Part of a small language model's weights.
Size: 9 layers, width 128, 4 heads of 32, vocabulary 1148.
Architecture: LayerNorm before each block, learned positions, biases on query, key and value, untied embeddings.
Training: a variant of Adam for these matrices, 11348 steps.
Each number is 500 + 40 x the weight over its row's rms, rounded and kept within 0 to 999. Layers, rows and columns count from 0. Numbers have three digits each. The size before them is the row's rms in percent of the matrix's.

# v: layer 3 attention value, 128x128, rms 0.0642, rows 84-127, columns 0-31
# o: layer 3 attention output (transposed), 128x128, rms 0.0628, rows 84-127, columns 0-31
# q: layer 3 attention query, 128x128, rms 0.0801, rows 96-127, columns 0-31
# k: layer 3 attention key, 128x128, rms 0.0805, rows 96-127, columns 0-31
# up: layer 3 MLP up, 512x128, rms 0.0971, rows 0-7, columns 0-31
# down: layer 3 MLP down (transposed), 512x128, rms 0.0816, rows 0-7, columns 0-31
v84 098:508541502520492491480608498509569456470568527546467493524481577481566476495429491504500523582513
o84 096:432531469506438521527490507456484539483470549514526517508505446496516440479422587518483436425492
v85 107:498480449480506553515495499537491516508507505547535519543552456458469495512543515558483525384482
o85 105:481464490527597534481533565543381502488507462491537537487529504469527500521516506506463510519547
v86 114:483571542476465523522488484479502447495527508456586373501518558517407490521447449529488446433526
o86 120:510532502454504411435457561542517456462466478446571489471505442462458482453554481518561524542527
v87 086:464510497477497542509574546458501498536422514454510444435443481518514494519467538446464567559415
o87 086:529468505567432479524501491485551530476531484478479488504479607557478501457495501495588480514516
v88 106:501602574443511492470496483463496502629571488493526482539536628483440485478467500453522446473487
o88 114:493504578487430535514526503493499461500494508465558490440482448428483463451501547500490496471548
v89 086:481463535571493491493517533501517504469509504463521435414451529444438503533517494427507535387453
o89 101:537486515551436423554533522558525539471473509472507521478522554516470473563548460495561495569539
v90 089:466506509538488479511530563471515533430501532443513452443487557426479521532515493462499590464474
o90 101:559501511545457498535540492506538561481488481457468525483507556530455506562524492507596470546513
v91 100:486493457496565461499509525504484508540479514489526461483620460527472501490442408458495502567442
o91 094:532442485483528453476531500466523474489501493493474468493462582463467555559497475505570559469539
v92 082:489502497470469454459516494460490422580477474539518535518455515497478479421510463467527509468460
o92 097:546527506470419380532522530538524514486464515484532511531478528488514448598478475459513546463512
v93 117:518468517543479475503470475477475593543468530527473553466568424537562484514517458512496419514519
o93 122:486530454592479482552492508468497491528487536518486502518437495526493452544457470463462464505490
v94 102:455471477430527567514532476516532468551511472459537405487566478488543545488509465490463509507498
o94 105:434510504508449512473517509543500495493468513507533524424490557481487514469468542510530519514522
v95 104:470541519493520559509577564498565431462494513467507426470480499535516521514485541506472563453427
o95 112:522474497495553468480503517506520492456499453469527493460490499493518525450515514561576488545498
q96 099:523466499535447479463505512460484555491453473459557510480509525470462628511471504450445457546444
k96 098:486464515531473422446459464512487522466523535479538555509497465534548459498530437535512500446489
q97 131:426557472485481486551452550554552509434465544471471484490511474454531400460505507460585493494521
k97 111:514595517551553588529477471447493494496467530514458502494498460509503512534474547523505451516486
q98 084:458427518497468482499525522469562500450545471453493462553532543481514437493498555546518549447557
k98 086:461606508517531578584469470455551485491521522511444452500479444549513498509427606536483505506548
q99 099:552514506404493615513462472451454483438508474442476507509594510481486526575523552445537460533490
k99 097:475431471476564467480564499495546492545503479562497511432535479459535485496458482476474545488638
q100 094:535468562505482489457587468503549541586490473463493493518491513466464567518488538488491454504475
k100 096:504490501457474451529491517502514535485530497511534483517542542459526516471493458510461522515467
q101 078:522510536456509556478569517573450500483504510465485513504566531552523510460560536535498443565558
k101 076:497490460544563481557412492501442521551436486520530472509445528442529511514492562493393495437477
q102 116:393522461525453474592425539500567477400477557485492461495479471500577441482501527460565535455522
k102 106:519604514561543562546482476483525457485503502503423526489458441556507512557502557493468499530497
q103 102:437553491475472478526428524533537464422479534542529443524523467461535405529504495526533515427538
k103 102:518529503555579538526473471463487458522487527486432493453483471556527486522506528481509492499493
q104 079:515434484469526492496537494420550514529491502484471470624500494558596560527496480619498580424521
k104 078:476517512455465435485493520514515491446534471433473555499450566492460446496482533496480519549544
q105 081:503514455464510472623423500409492487482446486433491530472548458475562469516495543563499477467502
k105 088:495485504484453494501478447502567503473546459457527527454485474535521480517482521480559486502558
q106 107:591513566463545515450576473511474542570516465508512505472546494506383536534482500486438443490451
k106 102:470420518459470439452504534518465503503494474509541484553565537479525511470493443512477524494467
q107 088:438523477478504482499521492606472523525475531537452503537557448500493413454574487487559495526573
k107 093:527513474519548565522511532505511448523484537521474494451485470512514520489477558478494486482507
q108 072:489481502482534453565447495477594447529524543477458495552466530553614459506525545557568581516501
k108 069:503489465468495474527509523475537457477495433455487534417510518498418479594478543491534519497590
q109 087:469484416521525485496432518486558524495472493456446572494499446497470471474516535441570514502455
k109 084:473579474490504573522544504507536487454494510481451521447501433486543566575453544526476478528500
q110 111:492510450517496474574436544487560509491444497537515490424500488506572412496449406487524473519464
k110 107:510535483508424582502510485492541490514511516478476479421463487559474550539522545503542431515495
q111 092:479503496515511511520456498482535551455513525481461537474475529495594523424429500471533502542494
k111 088:512576510533502565455481498491551506503426524484455461509480466548494513471457571532464475511507
q112 084:466497522508480511432493443560436458487582476486558500483562485464493460519540517479579514461525
k112 084:474498466509581552584541513468505529559512555553470476513491481522468487500527514481417473523444
q113 094:447533488483541506447509503507545519545464547494446509527498496520482519436446511505520562510529
k113 093:500552544572565481472528512494530479509470515422478492475430457480497443571500533472522500481485
q114 093:443444462471520493521494536537545434498540552487474509523486450476486396463559442483563559491498
k114 091:504508524450495625536513536522503539514492488518420481500516450530525534501483579512464458520530
q115 099:452533487546487459554444518506588499504387524581481491431467465531563453488467474442473501532526
k115 097:540529530555495580498473473482536422515490539485500476469478459542485552546515507496551476489473
q116 074:521507508513482468475505534483423501448532472428593438455531492486513437536461500483412481453540
k116 076:499553554533543493551465455446479488498538512584483513542551556504510533518497538583523463574452
q117 106:434558494460519503517494560559561499466463515511477477497534457475538412482515487466548497448545
k117 104:527565502558565558521460497457509443544468518531446472481485455533526483540495525480504484505483
q118 098:425524439470465471536429555500524549493450476464508520454533545455456453474526527446474451532537
k118 098:567529520522533564515493466460567450506491517480485450447452458541510480553505538498531468452519
q119 081:413530485497471574503420543550467499429502497474436515502568461440490427455524494515562465517528
k119 097:498590468530557578550534482492511474536483532521484455474489459513540509484465550487489459492500
q120 084:445512533528494483498482486550470494477553506475487478455533471442500338484540506470548481476560
k120 093:510563509488546550554498536467506488500488497553461452500554464520537540467509531509475447523494
q121 099:502431518527560455476543474473489531515561531482483492590517489485458496459514505577536591429471
k121 094:467436464461493422493531534514504507475520457462494522521494553452493440497489502498446537532523
q122 109:531458529549520478454531434459426519491580505488515501558456496530521545473490513577479566463480
k122 104:450499469493506414486499511503421516488517482475540551593504534454465456495539507521462526494477
q123 088:499477554472483517508523527510582564464495477533509486531542582436503550535548494484494502502504
k123 085:531511487504516506549481438468557364566511479525444453453519492541502464533458491530536586533582
q124 096:547442572532491431492519497473473510522531493460518505529463546537498554446468503511472548546448
k124 097:462497478517434449524498509528496554435496503447528559497511548489449479545527500541474517486520
q125 085:478511471417468551535501507537459461567509439500467520405500538447454495455552476441515398595476
k125 082:521487479497480652516518507516527516585506550531517463464498472517494552498458524478556471462519
q126 093:576439579479556517468557531406489551538519491477500508469485522546550560533433455530465541511464
k126 097:473415457460425405458531502518508490481500454501544505505492569485490487475513505501514509497528
q127 082:454508459505488512445475500538454514504530504492474498526495466492498506590458480480455556521499
k127 080:473511522469561504552515461508491377526498492585460433450499516498518459460558448512497556499596
v96 106:477519533567495497494562565528434499512412467465566499413491526510474498534473508520523556519431
o96 110:520400499512533445509487476449554521480587496455452413568500455455502551477519465481469520554519
v97 102:487568489570501533509452521524488510534446478438475429469502458553416497471541468486440436532466
o97 098:526419510525491502475558554376520498496552481491494588485487440490495507566404461555472502498504
v98 106:497581452528534487470484493512445465582494502572569479418514446518502496497510437479534523433504
o98 106:508446545490513546518530449490509552509476510539448493571432474499459457515496547468490488469490
v99 099:482546537443550499544452523472527571460527461525452507505480454467588533467459444429514461482543
o99 105:421445485508416554551572450536422473582450540481542549469507488534449480491527469525478482446545
v100 100:504510549513499498506497456566472502469554456532497551546527441498540490529480576484556517471511
o100 105:466603488442494545484468492582463501486459529505476462448532541514525505532503493544462437487550
v101 125:488523499493498481454541518468499458507514494565458469538459532473493526564488492417477494511461
o101 122:510459547566460524557469471447455527511431514476571513459498465541455451432500494560556471516482
v102 092:494431479521486495500514454473546533460498586530543482555536463526432480522581495455490488418523
o102 098:524554457495507459467509527503508504553518487547473519497432512520550421552434582492558509451509
v103 104:492494447543528501567501599466524473508532448458495546473504581504495513470543478462494508485517
o103 107:538478538569513442540491511492516539460508526556510501522439527573470502551549451536448480586503
v104 129:521469456380520525540536538512593454513564558517450525640509543483515494486526480439452407503516
o104 127:503526483565513462503492561489434497469428485498596538450483501525522508493490510497556479522450
v105 098:488457543542546469541547488520552457496477460511442462523480424485542486480479557518464522541516
o105 099:435589414437501481473517501565522474513537547489544516455531543412528549517483512530511498521590
v106 110:495413472490515499516469474522612474484579545435472536577556498474496471481521559463507491531517
o106 111:503630463446507457452475548549481514467460460577546485449478576521568488565456568502533517454501
v107 101:458497497539518527505493476500515539493494428576483487518518437451553519486410515512498569541478
o107 095:427519514468447488468474492538481497570448536490513512467553482456459485493507515510542454450534
v108 100:451533438420500557477487552473546579447411532582509526534459550524554505519482457525491555496538
o108 100:448416545560501506506470512483459518587542498519451538529485425530521541516493498468520471503473
v109 107:463463485477494524493522484459500472477511500513538538476519391499537521473572506506531613471483
o109 104:502458561494498490458473506531545426530455461565498520472456454497508447486460490475510477501453
v110 089:556486559472484474526532524500546550446488465543504561495519517461450476511509482470474409412479
o110 082:499531460447560475473454507544395477523492494487492442497518508514529481572507464445493498506551
v111 101:561516397495517474519506464493446444507476437538530461522474520553506480544454452457470458524497
o111 105:494526484508539516537453508414495523462534615483472522515450501496473487474491507520490458503438
v112 099:518518539501489428486398443558476544521559496471553494515508492505417459561489495521506457498429
o112 102:557564482475527539490475538500526549471481471534462489488508528481522468548493486524491536454553
v113 107:510489449379511487520516549505563478479569507463514474575475537518590498515517439493505503505512
o113 101:513484466558527466544444528486484508432491486492508557506431492487538539528514528472524498524451
v114 097:475537507607526471466447491577405450542522424523513509492450502498500515530506513453495553564528
o114 101:537524521480500573539494458477501546494466516448484513492533500523485533545492498541424438493475
v115 107:515476443490512437546467509498467444409508382429535473504508549527515513509502553466490579564478
o115 112:541530466469512461542430539448540528462503542509477487525462512489473526539490465554471465532483
v116 124:556520550556499465497439494514442535423484533460514573458517465531483474492507514519503498530551
o116 123:457513474408542478468482514451517489499554499498455419530443481501527544563526515500433542465489
v117 104:490552522572531546507476485515475606450460505492541546507525498545462489482493429608515482458454
o117 103:457428542511543495448529493499523522500548521497414515506531453513505550553496436497419519481551
v118 104:557506515517513513476411527462447547529415525462487507505459510547510502523428459559472488519544
o118 110:450437476575521509539506477368494437491555572426475527552491427478514517456507472503476484444421
v119 112:551448526436493503506538427488514496576601524542512522551537458459476456491574494466550453433493
o119 114:484572527426544540427473508609471475480433468560508479409477534564552498477529544469528519480460
v120 106:512548536531513485495497486585473482522481498493524575479472450483440509553478507516548522492473
o120 109:485527459415550546479505503532469482458527483453443454501545454484550571528507510475459454466562
v121 104:476506518550499490501450556446461490408579504480535586530484534492511472619466454577513521500464
o121 098:516505556524514490528493438491502508462506475546494498522509483524481460501523457474425447448495
v122 103:585494497437514476527530509535494451475599436489475548521522510464439493565585550472495443502506
o122 101:534599468437535512496423548541476442451441460488556515420508502569544558506479427487479463500464
v123 097:516499507527498471487565550508528503499565526464464521499532546486495505576497485516535529485479
o123 093:517437518514505455529515460554536550480528459482482459522489527532522536502551448515438503498563
v124 119:477564558558514492521430530460413578478463464503495525422484452506554518493434481521517527537443
o124 121:454372506534481484564487418401508448531520581460470460566481433510446472482549435485433490473475
v125 111:549497459518480501501463464524492579464454487464557478470483485571536460527423517506469516484499
o125 115:477471457466560484463505557434542389479577526467447499505452466425531497487462458539492507476497
v126 113:499552486517482539500481504508494633505400535449549534399436493510511492494379508521522510439495
o126 115:458389510539512519473525482489494458536626523520417449573529477497494498443531456473479552489560
v127 105:464524447537523555494485545439512499452389569470473457494454550541505489491449434500502546527434
o127 102:422372517542478490511539510409480537542540580496469530551497424478490507472466493530475444481493
up0 097:451550439542475502500479530496495520503433541422426559473497489556509477506502399546488574568479
down0 106:496470515540427526442428482537580439461479478439513505411484529472510552512507525471486513554535
up1 107:415504449535482547510549544574494519500496536544485485523506497490442494533551472515496517502547
down1 108:534494496490480542545472533505539509428451501478483544494568520524534488514476480555428463412465
up2 096:535479508504433528490502509523527484489462477480522429461494414484492489513504475522526492355489
down2 096:477480499494458485565431500541500443538466532469449482492475442525529518527571485464467502597511
up3 100:445500551518527517480517623582581498469450572484495451487532464493484524452504474495492529541547
down3 104:507516467415452509451555432498542514511470494530443612536522497466540546474474509479601429515521
up4 103:442567465502492503470542518516478556484454560504448456559498492439588416506452469490548523551514
down4 101:535501500524493551496549540512498494601511516485459548465498439477448435528475505496481545442491
up5 105:484577425480526473470547529570509571526439491466482495524520457493467461502532453549492501481514
down5 102:423477458538514584559499466490433506448574527441465511525520438530492537499477511485497479486499
up6 108:497507490475521466517595580497538549479534497461552474417558588490510470552496451459537445469455
down6 112:415495470465557513489514528528580489506471515512494527502408488451532473531414483518502451520556
up7 088:505510430545546487525478493559485503473463496533456509487536483469534395400560536506507484534465
down7 080:498449527504653550524526481476486516503510483472499519486465432575431547540514516614460466475508